From a checkpoint of a small transformer trained on Wikipedia.
Size: width 192, 3 heads of 64, MLP 512 SwiGLU, vocabulary 602, 6.22M parameters.
Architecture: RMSNorm before each block, rotary positions, no biases in attention or MLP, embeddings untied during training, normalized queries and keys, some layers without positions, some layers without attention, local attention windows, value embeddings, a smear gate, capped logits.
Training: a variant of Adam for these matrices, 130M tokens, 7935 steps.
Each number is 200 + 30 x the weight over its row's rms, rounded and kept within 0 to 999. Layers, rows and columns count from 0. The size before them is the row's rms in percent of the matrix's.

# layer 3 MLP up, 512x192, rms 0.116, rows 191-262, columns 64-95
100,157,263,272,219,206,222,284,135,206,197,231,201,163,203,214,200,175,177,196,228,251,236,176,212,225,205,241,161,211,201,142,201
102,218,209,223,188,217,195,207,170,181,171,214,240,164,208,158,171,188,197,196,258,232,153,208,222,200,251,267,226,189,243,156,259
106,233,161,225,127,245,140,208,191,165,215,213,181,154,211,238,260,215,218,246,218,217,191,215,191,158,208,190,183,215,265,232,178
097,214,234,206,161,180,193,213,198,236,244,224,186,185,170,143,180,149,233,189,200,203,196,244,186,166,175,220,206,209,169,162,202
106,240,203,167,249,200,174,165,224,178,205,187,170,217,196,239,245,225,165,167,211,248,183,257,232,215,201,243,184,205,187,244,183
100,222,213,218,201,165,227,206,190,181,188,207,162,249,199,148,245,210,233,180,218,220,224,227,194,108,145,221,209,234,252,177,234
102,134,183,236,193,187,207,176,155,177,186,209,188,194,183,179,182,181,162,193,261,183,174,180,148,182,188,201,174,227,159,190,188
104,230,221,216,232,206,198,203,196,186,219,158,267,184,161,200,144,212,168,175,194,186,186,174,226,206,214,189,203,149,245,165,191
103,245,209,198,177,208,209,139,229,239,173,190,176,195,162,157,148,255,261,170,250,189,241,209,221,216,169,191,226,212,164,184,173
099,175,159,213,159,179,179,206,192,204,185,234,234,209,205,148,254,166,196,224,183,231,173,171,238,162,192,195,146,186,185,244,209
099,170,208,234,165,140,202,224,271,187,219,220,192,177,227,249,188,220,220,147,211,204,168,149,223,235,249,229,244,240,247,159,224
098,236,224,247,213,153,226,186,202,238,198,187,172,231,206,195,175,202,169,252,222,180,254,175,156,168,130,217,144,152,216,139,202
101,223,176,218,143,146,186,204,183,233,225,228,216,203,243,156,219,260,167,246,219,159,158,219,211,181,166,228,195,216,218,235,207
101,220,222,253,160,234,201,234,154,183,258,208,178,276,196,162,215,210,169,217,132,163,201,238,179,126,204,178,193,197,232,192,197
101,171,238,148,179,199,219,221,223,197,195,146,207,184,238,235,196,258,200,167,134,221,149,196,168,213,269,177,170,178,207,221,204
103,106,159,213,193,191,193,185,197,177,179,214,181,210,251,240,182,168,227,262,177,223,200,258,167,190,199,237,233,254,188,241,227
100,143,182,232,175,214,179,147,189,250,205,183,154,209,202,248,206,154,178,240,193,181,156,188,151,207,217,187,176,176,188,164,187
103,202,217,189,214,179,202,214,223,181,210,217,225,193,195,231,128,160,171,222,239,193,185,254,152,153,196,199,202,298,192,187,231
103,128,219,188,187,173,179,216,213,235,181,179,212,203,211,174,178,187,213,195,235,231,231,232,204,201,192,218,151,170,178,145,225
098,212,159,158,162,227,244,190,266,193,151,190,242,233,195,230,211,180,125,140,179,166,173,174,259,199,200,167,193,193,234,255,183
097,214,159,192,147,223,186,236,143,151,197,222,183,202,141,182,206,203,206,173,170,195,208,218,235,163,206,160,223,157,200,164,216
102,201,168,233,161,191,161,242,138,155,126,201,244,159,187,214,180,178,187,217,161,165,231,227,209,158,145,185,210,185,221,175,188
098,174,183,195,207,166,189,182,249,217,179,228,233,120,188,240,192,213,179,174,217,186,131,202,159,213,164,175,172,218,159,192,216
097,180,213,168,220,211,182,194,200,276,194,223,210,174,223,129,214,183,207,184,190,184,227,213,205,222,179,217,180,194,191,249,204
098,226,240,224,197,233,181,236,230,211,179,202,228,243,153,205,221,232,173,209,193,215,215,224,175,169,163,185,214,196,205,194,211
102,202,181,180,186,199,222,175,189,204,222,169,172,181,167,238,237,161,197,183,161,218,156,203,148,233,225,204,183,223,167,245,238
094,179,162,250,186,220,194,174,151,198,140,206,197,230,188,209,224,181,244,185,193,218,224,162,226,282,218,247,224,206,226,241,228
096,209,225,183,188,222,134,244,175,183,211,231,192,153,176,220,241,223,190,170,141,180,228,159,199,201,156,160,183,210,194,205,250
096,208,172,185,151,221,153,151,253,157,198,239,217,201,260,209,159,162,201,194,182,156,219,186,190,220,242,174,192,165,190,207,191
096,201,174,195,179,224,158,231,225,203,224,182,248,221,215,244,224,248,180,197,252,183,142,181,247,165,200,202,196,242,194,185,233
098,234,215,181,207,224,165,218,194,217,194,241,169,202,191,229,178,160,205,150,220,206,206,136,191,213,195,239,207,215,203,167,234
097,205,200,172,266,171,207,194,149,173,205,208,243,164,164,206,256,202,234,208,208,161,187,175,241,177,175,243,174,197,198,244,239
096,182,224,131,222,186,205,174,178,197,230,189,193,183,206,194,278,202,209,151,175,273,213,206,209,169,213,183,199,137,129,169,206
096,218,229,188,180,211,234,241,191,179,189,223,158,235,176,232,177,258,211,184,130,221,236,209,236,210,187,193,209,208,218,209,214
097,239,203,246,190,210,207,229,217,254,193,181,190,206,170,171,181,242,162,212,195,193,214,147,211,149,147,209,207,204,208,178,172
098,180,170,191,190,182,266,245,195,196,174,185,225,167,233,204,195,207,226,219,160,164,185,187,178,221,199,202,199,244,204,239,174
100,249,175,227,185,185,179,183,204,179,221,146,208,215,145,230,230,218,207,204,208,211,219,152,162,192,212,202,159,162,183,193,210
103,198,252,132,257,190,203,242,220,186,189,221,187,180,132,237,192,219,249,225,235,215,168,160,195,208,220,216,220,219,233,208,189
098,197,189,189,156,239,216,221,200,249,161,181,189,157,226,184,199,230,217,151,219,185,220,212,205,202,183,180,225,212,189,209,167
096,158,165,199,210,206,235,187,176,155,192,186,203,191,193,171,172,155,163,271,279,184,222,190,156,186,170,198,218,201,198,172,150
093,163,248,206,201,237,199,166,157,193,187,176,181,217,205,217,191,260,214,202,182,194,198,265,148,230,212,169,187,232,169,175,245
100,143,181,226,184,207,191,193,218,277,190,201,138,191,246,198,195,174,210,243,173,179,200,175,164,184,175,221,183,200,195,245,170
100,220,171,178,197,176,219,229,236,208,194,177,210,239,236,190,218,260,189,209,218,217,209,190,231,127,167,155,236,200,215,157,192
104,219,213,200,151,199,152,210,226,214,265,232,199,176,203,194,185,202,217,176,198,198,239,156,200,223,185,172,195,173,214,137,190
095,236,198,222,142,271,241,242,223,180,225,190,180,208,172,234,208,191,186,231,243,187,225,203,203,196,136,230,209,223,188,197,238
098,186,212,215,180,219,194,191,236,189,205,221,232,161,170,206,166,238,182,178,184,175,251,178,229,229,261,183,189,192,203,211,204
099,259,226,213,169,223,143,195,276,194,138,239,224,247,196,242,212,203,217,237,203,192,199,217,208,194,221,169,175,146,213,242,145
103,257,187,206,150,165,241,215,163,204,197,239,182,193,236,177,227,204,207,214,245,176,223,185,199,209,165,200,209,270,226,185,226
100,156,247,237,141,173,227,226,169,252,206,185,184,181,195,192,282,140,222,245,181,127,222,228,205,242,193,181,182,251,192,193,187
091,173,225,215,216,198,187,153,225,167,176,175,228,194,200,129,161,162,223,218,188,167,210,175,236,200,204,230,237,203,172,191,176
107,229,178,191,169,220,182,272,222,188,226,190,209,210,248,197,212,212,159,226,189,190,241,220,231,146,261,231,171,216,161,188,222
100,239,156,209,197,222,198,182,187,225,230,228,176,168,159,189,222,263,214,196,182,179,228,254,172,215,246,215,206,236,185,169,281
100,263,218,161,253,196,179,176,209,236,174,180,199,249,220,167,251,231,217,207,218,198,170,256,161,192,205,195,184,167,221,209,175
107,243,184,173,162,253,181,204,174,215,182,215,215,247,240,186,203,191,213,222,168,195,154,222,176,185,230,160,195,192,210,191,183
104,208,178,207,221,171,169,210,248,213,204,202,191,195,195,170,205,189,239,185,206,201,219,156,225,188,264,189,238,201,224,236,236
098,177,201,170,213,230,182,177,235,220,173,253,217,199,226,196,163,231,242,244,188,206,216,210,210,216,179,223,209,206,173,206,176
098,219,181,210,236,193,260,198,226,210,165,185,194,193,232,192,165,203,217,187,179,176,236,186,203,192,242,206,198,211,203,174,237
102,231,147,158,220,204,143,194,218,178,161,172,169,198,263,251,204,148,176,188,226,168,193,216,204,140,204,211,220,191,181,249,186
100,197,190,255,187,140,222,210,217,209,180,192,192,189,156,155,176,158,230,191,213,226,186,241,227,172,209,250,185,224,231,170,185
101,199,216,222,172,195,226,213,169,265,224,154,187,188,271,220,203,223,218,193,248,231,223,152,236,171,180,197,226,162,187,168,164
094,154,206,175,211,222,201,226,253,215,159,165,236,256,197,198,227,190,191,179,187,149,240,180,189,184,235,243,146,234,159,203,213
102,173,159,213,191,226,241,184,142,163,187,187,201,294,206,262,174,167,200,219,206,167,175,175,230,196,211,222,157,236,265,259,230
103,173,212,186,228,187,178,219,184,259,180,173,162,205,235,209,199,206,196,225,204,173,217,241,191,184,222,216,175,185,163,243,146
103,204,157,232,215,199,188,233,173,196,255,197,193,145,178,195,180,168,175,189,228,145,175,158,170,183,203,208,227,181,221,254,191
104,150,197,173,192,141,229,180,180,193,214,231,232,171,227,208,191,205,228,157,191,225,167,216,173,258,248,159,242,198,235,221,217
101,197,163,176,149,252,150,158,193,202,218,156,220,231,206,205,191,251,223,169,141,226,157,167,189,173,232,234,189,231,194,177,228
096,200,213,179,141,191,195,216,169,219,175,232,216,185,221,238,248,216,258,210,199,270,209,208,151,212,165,254,208,241,198,203,189
108,156,186,188,199,212,166,254,198,226,216,215,156,228,220,200,148,138,200,213,157,205,215,143,215,242,238,238,183,169,217,185,171
104,233,182,189,161,165,249,185,141,159,201,197,197,222,237,231,212,173,194,156,265,169,233,188,201,211,238,201,264,186,197,249,217
098,195,200,157,196,197,183,239,237,130,218,157,203,214,198,217,203,192,204,170,184,210,226,170,216,209,228,178,206,169,175,185,196
095,222,182,228,179,186,134,228,193,200,174,212,186,248,182,237,264,198,210,251,162,192,206,153,224,216,169,224,188,235,188,198,197
098,188,162,188,226,213,180,185,216,223,185,205,223,220,175,150,236,157,163,257,194,219,206,203,179,156,214,204,192,167,311,148,186
# layer 3 MLP down (transposed), 512x192, rms 0.0893, rows 191-261, columns 64-95
100,200,193,213,209,244,145,188,243,159,178,232,238,176,201,224,210,193,238,202,179,207,219,196,217,196,205,244,175,200,247,205,200
102,226,191,249,162,134,181,195,190,189,205,177,206,235,179,235,143,184,188,171,159,203,154,168,264,168,128,128,183,142,202,271,182
104,212,211,236,216,209,259,193,252,228,225,233,207,192,240,162,205,172,236,212,201,190,206,125,232,164,234,179,259,144,238,209,160
099,168,159,222,218,187,153,203,218,254,174,137,203,239,189,252,193,261,211,196,161,228,132,211,211,205,241,136,206,173,207,216,219
106,195,163,155,212,147,167,183,184,162,177,200,216,216,180,154,189,207,198,202,146,190,173,177,159,188,211,211,237,140,219,193,184
101,175,223,213,267,194,224,183,213,230,271,178,209,172,231,190,152,249,207,249,242,172,201,264,202,148,167,240,196,230,196,187,205
100,138,240,141,202,174,177,139,181,189,222,212,194,226,212,225,224,223,209,177,122,242,177,213,219,168,212,174,211,199,171,181,249
102,208,177,178,161,235,239,221,221,182,164,267,224,213,207,200,150,239,137,206,220,244,184,183,239,227,183,137,197,194,167,209,212
104,184,239,213,183,175,211,252,248,175,258,210,175,209,195,224,209,226,279,186,187,217,207,220,224,238,159,153,225,203,244,170,215
098,186,192,216,198,296,173,159,241,182,177,208,154,231,203,195,146,198,254,225,209,194,215,200,174,250,207,234,183,223,213,146,171
100,231,257,217,165,173,144,243,184,211,242,195,149,166,251,177,206,168,209,207,277,138,192,217,235,231,207,165,223,167,232,206,193
099,176,209,170,203,227,160,233,229,200,161,220,200,199,169,200,177,217,198,172,215,212,121,207,192,208,221,212,186,197,216,238,191
098,248,224,158,225,266,172,194,185,191,240,189,253,231,166,178,162,182,186,176,185,244,285,233,259,209,202,165,127,208,182,214,293
100,209,213,210,201,155,155,209,191,235,223,184,189,198,179,248,227,194,152,233,223,178,203,228,225,191,185,161,203,200,149,215,213
102,261,188,225,225,186,228,212,232,198,224,156,211,198,212,192,207,157,236,167,238,159,227,224,218,224,205,156,191,208,214,247,190
102,207,211,201,194,215,225,191,235,194,144,200,173,206,261,205,162,160,227,193,162,182,210,179,200,224,218,198,177,206,174,160,192
101,202,216,171,241,206,247,262,200,168,213,184,182,208,197,214,197,169,216,201,200,199,213,227,224,220,169,232,161,143,233,153,203
102,230,193,132,199,181,240,199,240,218,248,180,202,191,157,223,186,249,178,221,172,209,224,210,175,201,179,198,201,221,192,186,175
104,205,195,147,192,198,201,190,124,231,226,186,163,222,150,160,237,192,173,183,274,177,198,209,235,227,222,162,206,189,205,217,223
098,207,239,242,215,172,184,200,241,213,245,244,212,206,205,200,207,206,168,202,208,213,188,162,190,177,240,217,224,159,260,188,221
096,177,167,213,230,135,217,216,247,134,186,214,173,213,196,213,141,210,189,182,292,175,249,203,171,225,202,270,191,265,195,207,198
101,154,210,155,173,237,199,159,233,194,204,208,131,190,202,220,120,225,195,167,251,214,186,304,254,256,215,215,173,219,164,165,149
099,218,176,243,174,183,245,221,169,299,259,236,163,186,196,201,210,215,243,208,224,277,208,190,206,181,239,217,187,192,205,206,196
099,195,255,208,177,224,203,218,206,220,161,169,257,221,165,196,198,199,207,219,269,258,148,203,194,184,208,202,211,179,225,215,194
098,140,208,222,190,155,198,267,183,175,193,156,223,240,185,198,209,163,158,190,232,265,224,209,209,178,193,243,205,228,238,192,214
100,227,214,171,234,178,212,204,200,219,172,207,204,241,204,208,173,172,237,221,211,186,171,209,181,166,201,199,184,147,224,236,155
097,197,212,242,180,206,134,208,235,165,259,204,233,191,185,195,227,183,220,212,209,214,191,229,219,201,217,216,211,203,219,211,271
100,204,192,239,202,211,178,190,226,183,180,189,165,213,223,148,184,207,223,204,213,200,180,186,210,220,215,228,234,197,250,246,205
096,221,230,196,220,196,226,244,209,200,202,226,208,224,168,197,205,181,189,205,230,221,169,192,169,211,184,222,184,197,208,227,197
096,201,175,187,228,166,207,220,236,200,189,182,211,180,227,188,219,145,217,140,203,249,220,192,256,155,161,176,211,231,213,195,184
100,230,164,184,175,181,144,174,151,239,236,204,215,222,207,176,204,161,181,203,219,183,194,176,274,281,167,196,239,180,173,236,278
097,238,192,214,172,197,203,227,174,273,211,232,155,247,249,206,216,226,229,214,180,252,169,169,200,160,192,173,197,237,172,206,226
098,247,259,134,170,207,171,175,189,216,214,193,233,205,218,209,207,224,220,186,161,194,173,208,160,198,236,177,187,181,233,188,173
095,154,170,172,239,177,191,174,176,224,195,132,200,200,226,230,189,194,233,164,266,209,212,204,206,224,226,213,208,262,193,189,285
097,241,194,193,181,162,228,205,186,237,241,224,219,187,209,189,192,198,172,161,215,212,220,227,183,198,198,211,237,237,203,213,218
098,199,186,163,225,126,202,173,202,175,217,106,223,226,164,221,149,175,214,235,267,181,187,226,215,233,242,210,189,182,217,173,212
098,208,158,190,171,274,177,231,169,191,166,169,185,205,214,229,243,190,167,180,240,156,161,182,184,241,210,219,167,218,248,250,211
100,228,162,201,207,173,214,192,188,164,213,206,189,115,206,201,199,232,210,189,239,223,214,209,254,190,211,236,203,198,180,163,179
096,224,202,172,198,231,242,199,223,195,213,183,220,204,197,201,168,190,179,245,195,240,167,200,220,195,166,192,148,188,168,240,195
097,224,181,130,191,176,224,191,188,230,237,186,200,105,230,218,230,236,196,254,176,217,175,201,253,199,185,223,233,228,180,239,186
097,161,206,238,210,236,136,242,228,240,216,245,205,208,212,209,233,195,192,185,177,216,163,141,225,173,166,226,214,188,226,215,213
098,240,199,188,205,175,164,256,189,184,131,173,220,257,223,172,148,240,236,165,203,229,211,214,141,227,209,182,217,211,163,160,164
099,215,232,246,214,210,220,228,225,203,203,240,176,208,177,158,178,236,208,237,274,210,191,148,225,204,228,191,224,214,231,177,211
101,171,238,165,174,200,200,216,221,223,189,181,264,150,188,215,168,226,147,242,181,174,181,214,134,228,229,146,221,161,204,219,200
095,219,208,203,239,170,209,204,202,155,225,187,171,188,229,201,171,194,186,188,183,208,178,230,163,180,154,258,226,222,198,214,249
098,209,202,164,206,171,200,169,155,198,232,191,172,240,165,205,200,227,209,239,179,149,144,221,160,133,161,205,171,195,197,137,152
100,190,230,167,228,218,197,235,227,229,231,207,225,150,198,191,218,218,214,190,294,223,205,204,179,203,252,154,203,199,198,194,223
103,228,238,163,154,255,238,237,209,246,213,213,178,186,215,176,178,139,155,218,200,175,201,213,151,189,220,172,246,177,163,178,179
100,183,118,241,174,136,225,223,209,166,258,194,192,153,253,200,202,195,185,208,208,168,216,225,181,229,206,227,205,215,205,207,220
091,217,215,191,201,247,255,269,240,225,229,230,232,165,202,207,225,197,200,214,217,247,190,205,175,184,138,150,209,165,191,211,187
105,190,253,173,147,224,213,157,216,170,187,229,209,190,217,228,215,187,155,244,194,220,229,204,251,229,200,225,212,212,229,177,190
103,231,168,147,180,186,184,190,184,180,221,170,231,171,158,175,213,232,203,205,226,239,185,225,258,229,219,138,231,179,221,220,196
102,198,176,160,223,205,200,199,246,227,172,179,221,229,183,162,199,237,207,224,191,269,222,170,165,223,174,225,231,177,199,216,228
107,175,138,200,221,163,214,169,180,204,196,220,183,200,214,234,229,114,221,233,230,204,224,274,191,181,151,197,178,179,153,179,190
104,189,189,208,249,197,175,174,241,205,248,172,174,227,205,202,192,220,169,252,186,167,198,234,190,173,174,193,255,233,210,237,214
100,198,180,266,210,231,201,199,216,226,220,195,148,217,165,202,206,194,224,228,179,210,250,217,227,185,202,135,213,194,170,256,216
098,233,264,194,189,194,176,219,209,206,168,251,205,180,250,225,239,214,217,182,186,161,246,191,190,199,213,195,146,221,208,212,187
102,215,258,236,206,216,182,238,212,188,196,220,190,172,196,153,158,199,178,195,191,213,193,175,215,187,224,234,180,194,210,122,177
097,235,193,153,184,242,123,228,228,186,213,230,202,199,229,220,187,240,160,198,203,129,207,181,164,181,191,202,207,183,236,213,200
101,144,225,234,199,209,177,154,239,217,197,236,267,205,217,163,174,195,182,158,206,183,216,213,190,210,213,177,191,186,197,143,186
095,240,197,254,191,195,175,215,194,178,196,159,198,220,207,241,182,237,207,181,193,183,215,241,284,178,219,188,183,174,217,172,283
102,154,230,236,189,217,206,200,200,227,250,226,297,181,204,238,145,191,213,189,215,204,180,214,225,167,206,204,214,178,254,242,204
101,226,169,171,155,220,184,207,256,186,197,181,184,157,203,202,221,221,234,228,188,285,179,226,211,234,286,193,253,246,207,165,192
100,198,160,107,204,171,238,230,219,191,178,206,173,225,205,217,157,214,254,206,184,182,239,240,215,148,229,170,224,240,159,164,190
101,162,206,231,224,199,199,175,238,182,241,181,170,206,229,196,213,216,214,148,233,253,196,211,239,176,245,241,198,219,181,194,188
102,233,216,207,158,157,225,189,208,161,184,168,186,207,228,212,201,247,202,226,234,173,178,165,192,222,180,224,192,217,175,222,211
097,169,216,234,130,183,222,256,201,227,249,258,163,252,198,218,176,169,157,242,217,231,190,229,209,212,200,160,237,228,192,168,196
106,172,198,200,191,208,159,142,209,241,246,189,241,205,172,204,158,213,172,175,227,288,246,212,150,216,179,177,207,191,242,174,233
102,196,182,232,236,167,183,150,191,205,165,229,199,170,224,232,194,173,220,203,177,170,171,200,208,177,195,213,146,204,209,169,245
096,202,192,146,215,203,189,165,232,249,188,192,255,230,166,200,204,189,216,155,200,201,261,252,188,190,221,257,249,220,229,221,192
095,249,211,154,180,196,209,202,206,218,226,176,160,173,229,182,219,197,193,180,202,178,168,165,213,245,201,234,222,151,166,228,211
# layer 3 MLP gate, 512x192, rms 0.115, rows 192-262, columns 64-95
103,220,219,260,168,205,215,178,185,174,200,201,234,192,257,129,187,220,212,208,227,207,181,233,197,186,205,185,188,175,179,144,232
103,150,174,194,234,183,216,146,267,179,178,221,177,235,249,191,241,146,198,170,199,234,198,197,169,155,164,228,250,212,222,169,219
104,252,244,197,240,251,207,191,169,160,234,210,193,224,283,183,228,183,201,219,206,188,153,229,185,206,199,204,203,175,182,183,198
103,161,212,215,237,241,226,161,156,225,201,210,190,174,215,173,199,196,159,196,196,209,177,149,162,249,270,249,176,199,216,168,200
105,160,215,189,170,210,175,197,187,124,216,194,181,146,189,222,213,165,174,212,203,171,199,232,150,191,187,218,253,222,201,217,201
102,233,217,200,209,191,190,227,194,235,201,195,199,169,208,183,190,197,215,216,182,223,225,234,194,172,226,238,191,189,213,201,186
100,208,204,164,180,201,235,182,170,220,198,241,209,183,225,246,127,187,219,199,165,171,240,156,196,251,222,275,158,167,185,196,168
102,172,186,151,189,169,215,172,247,130,173,181,180,164,194,152,170,202,214,173,219,211,172,202,234,172,202,272,242,241,142,201,182
098,205,153,205,192,187,230,150,215,250,219,208,216,172,203,203,148,181,220,212,188,240,138,216,170,159,207,219,204,148,285,207,233
097,159,157,201,173,212,171,184,218,229,166,265,228,198,174,224,191,229,206,209,182,203,188,201,173,245,230,200,233,233,207,205,201
094,168,206,210,176,214,149,200,225,167,209,195,191,248,190,168,260,153,181,254,188,172,232,305,228,160,198,183,206,149,206,211,197
101,205,189,241,153,205,208,145,187,180,205,147,199,249,245,178,132,219,210,180,257,169,234,215,188,192,153,153,267,229,166,226,169
103,184,215,168,218,170,154,190,271,178,146,261,259,185,196,244,248,177,248,195,211,217,217,241,196,196,215,201,176,213,197,195,183
101,273,182,179,206,195,233,173,163,248,229,196,218,194,233,220,211,130,253,230,182,229,201,217,168,228,240,225,156,203,215,225,137
101,229,204,211,202,127,222,150,211,221,171,227,249,168,184,181,182,207,185,208,180,172,217,231,220,180,192,182,191,208,185,174,178
101,179,230,152,245,122,193,205,137,201,179,160,181,157,182,165,197,169,169,184,168,194,204,236,177,225,192,222,211,248,214,173,228
102,203,187,245,225,152,170,172,224,261,221,190,184,238,241,239,142,166,168,230,241,171,181,193,149,178,228,187,212,196,222,217,189
099,226,225,233,196,156,210,227,196,225,185,195,178,155,184,149,191,192,192,231,189,196,239,201,183,172,227,228,218,207,191,158,185
096,212,160,247,209,181,211,179,175,223,214,243,192,241,237,167,264,251,149,136,193,210,211,154,203,171,192,198,242,158,169,194,221
097,202,171,199,192,224,182,169,211,181,161,146,216,201,243,160,161,223,158,186,275,223,179,174,204,218,213,288,215,200,209,167,194
101,173,174,199,169,223,202,224,197,181,207,190,205,220,172,188,216,222,179,228,186,176,197,207,143,192,211,243,225,188,186,219,177
098,216,200,193,231,197,198,217,177,199,193,222,170,216,224,180,183,199,189,225,211,225,166,208,198,214,201,240,205,259,205,133,213
102,136,224,228,237,184,234,168,239,180,179,226,158,186,227,227,233,170,195,216,190,242,206,171,193,196,228,220,211,245,217,214,192
099,163,240,192,245,168,133,225,257,214,188,235,226,215,229,146,206,206,161,198,178,176,189,167,183,253,225,189,201,209,244,190,211
103,208,187,182,163,151,174,172,246,245,186,219,192,208,240,174,175,167,189,207,205,152,204,171,232,220,191,162,239,212,228,206,215
094,199,188,228,173,146,206,163,156,229,162,174,180,203,280,185,186,142,173,236,229,189,170,238,160,221,194,201,159,201,202,169,155
102,217,218,179,232,165,223,157,239,215,174,241,233,194,231,274,167,144,188,182,265,204,197,217,227,162,197,202,171,239,212,239,166
093,197,223,218,189,117,154,184,187,188,223,191,219,221,195,199,230,211,180,253,230,220,152,273,171,224,253,158,179,251,222,189,196
097,121,205,174,168,233,118,208,182,185,243,202,234,195,267,250,235,228,165,204,165,219,133,229,210,180,169,234,243,209,233,179,185
102,209,255,169,258,141,179,195,221,223,187,228,212,144,242,212,239,192,173,151,254,244,208,250,190,221,230,198,195,189,205,176,223
102,231,207,206,220,226,252,226,169,149,196,240,271,248,198,191,158,223,220,207,205,177,169,244,203,225,267,206,183,237,225,169,226
102,215,153,233,216,186,180,186,227,154,196,142,243,209,218,151,228,180,208,177,229,167,119,273,222,229,240,240,221,175,214,205,218
092,181,117,212,159,176,199,133,223,167,192,243,229,208,198,236,208,204,203,184,204,223,194,220,197,195,187,195,217,241,208,217,168
097,175,206,240,230,122,236,185,152,187,210,241,195,197,196,205,121,203,158,220,195,174,195,209,193,169,218,167,208,218,226,226,229
095,184,196,181,230,199,210,192,197,183,187,193,186,180,228,170,232,172,147,202,212,190,233,228,176,237,262,247,261,167,214,227,210
095,251,219,216,208,205,182,191,170,186,174,202,205,224,197,177,162,204,151,222,144,193,189,227,165,207,210,235,192,234,242,219,230
101,212,238,183,234,182,179,208,160,214,145,249,255,188,248,167,193,152,198,224,201,219,235,229,221,211,231,235,196,212,177,166,215
101,198,192,224,217,217,145,154,184,171,167,116,184,183,211,232,206,194,209,186,248,167,204,204,179,214,210,158,231,181,205,193,166
100,214,183,262,180,159,237,224,245,181,188,214,257,128,184,190,251,212,213,196,198,200,212,254,182,215,172,244,204,221,260,179,225
097,271,228,234,143,221,184,157,233,150,155,228,239,218,232,218,201,205,220,249,225,176,216,222,193,173,199,178,170,169,161,192,218
093,205,168,198,224,204,121,113,153,217,198,248,190,210,215,201,179,225,186,172,190,142,229,165,220,276,238,235,223,186,214,171,194
101,166,208,231,174,189,166,228,210,176,216,206,173,204,202,133,221,195,147,206,224,231,143,173,220,253,174,237,180,190,217,202,211
103,198,201,224,226,185,206,212,145,168,149,256,186,206,219,201,194,178,187,173,197,205,189,165,178,177,167,171,182,240,237,187,184
095,198,168,223,191,161,179,143,195,224,205,215,223,169,188,212,218,221,198,186,142,184,220,229,116,228,242,203,189,170,223,245,229
099,171,141,230,143,233,201,161,216,256,218,195,226,225,237,187,239,201,188,208,175,167,223,171,163,234,216,227,158,196,246,228,182
099,209,210,224,260,171,201,168,195,198,203,250,248,184,213,219,215,179,142,129,248,219,239,264,141,252,172,199,171,200,172,194,173
100,245,203,234,247,222,207,177,181,243,225,225,171,161,271,178,186,220,210,164,202,188,180,170,242,160,167,211,189,200,198,242,226
099,244,212,225,204,174,178,210,224,169,187,231,228,191,202,174,186,188,183,183,213,130,219,227,227,209,235,169,220,238,207,248,169
095,187,250,182,215,182,194,176,189,189,200,180,186,162,250,162,194,159,196,193,176,218,181,186,195,192,179,207,218,243,150,229,212
107,228,246,227,227,159,214,154,165,194,200,174,248,219,188,243,213,139,157,210,183,196,146,187,222,270,161,258,193,219,173,181,215
106,196,219,182,244,205,221,221,122,132,156,178,204,243,197,198,163,187,167,164,176,158,222,202,180,203,190,234,261,180,236,207,213
102,214,189,209,231,193,205,157,183,204,186,240,228,189,251,207,217,158,183,152,170,196,222,205,202,180,250,247,188,139,189,212,202
106,241,194,199,238,200,191,116,189,216,197,183,235,185,197,168,185,217,157,170,291,211,161,175,186,215,241,201,140,226,164,234,232
108,198,143,213,235,162,166,178,188,146,163,224,162,160,209,194,171,224,157,183,159,165,196,192,166,208,182,266,236,186,183,181,183
099,162,229,217,188,182,179,176,198,180,164,246,208,222,205,203,147,233,166,251,210,238,193,229,165,233,225,208,220,234,221,205,194
099,210,210,269,230,221,217,231,172,235,212,234,224,168,231,209,216,182,256,224,232,253,191,186,159,228,182,197,170,179,204,212,229
099,188,172,232,199,172,145,225,144,198,190,210,236,233,193,181,200,148,187,239,170,189,194,234,179,228,198,230,198,181,215,260,170
101,227,174,141,155,195,173,191,191,203,203,190,179,191,208,234,151,199,240,170,224,250,201,210,198,228,225,184,194,167,165,190,165
099,236,181,172,247,138,243,232,193,196,190,183,243,152,277,207,183,170,194,237,217,186,235,183,151,183,151,202,166,202,225,219,150
098,175,180,229,160,126,226,166,209,226,212,231,178,230,194,201,196,171,175,155,208,256,224,197,204,209,179,228,180,182,200,220,232
103,195,220,238,252,184,239,183,214,190,235,209,257,240,238,190,171,193,153,185,165,194,187,161,202,240,212,189,160,178,247,158,206
101,236,204,222,167,198,186,198,191,195,179,168,194,148,180,219,224,170,176,204,219,191,170,151,237,253,213,224,227,153,197,218,214
098,166,213,213,207,213,194,165,163,130,173,186,166,222,187,239,200,171,165,166,204,150,150,220,229,206,187,189,180,216,255,240,192
101,193,156,147,239,202,207,184,246,167,153,197,190,216,167,146,187,207,256,227,181,157,140,211,243,191,174,202,171,208,212,196,194
102,234,206,174,217,184,264,166,164,249,153,167,165,196,149,215,179,146,284,209,195,221,175,226,214,241,145,185,214,189,204,185,211
094,176,218,175,209,225,172,196,167,201,187,182,195,183,274,161,233,188,224,233,180,207,256,215,223,202,173,211,235,182,189,249,180
102,206,183,188,186,166,209,169,207,212,157,203,224,173,260,209,232,221,227,195,209,200,207,239,118,194,198,197,226,223,213,160,203
103,215,178,267,189,197,208,166,173,192,164,209,246,203,231,204,183,213,172,232,245,138,193,189,187,273,166,213,149,233,182,164,168
101,165,173,136,201,205,207,185,219,194,227,214,197,176,201,193,201,166,196,177,164,182,229,211,184,190,227,219,203,233,148,166,142
097,271,153,174,182,152,230,209,162,231,269,226,236,262,175,172,194,191,212,154,212,186,216,235,176,220,133,241,196,142,229,184,173
098,165,182,254,254,219,235,217,216,195,218,208,181,122,182,167,202,218,195,229,183,211,184,169,268,206,220,172,202,149,237,212,205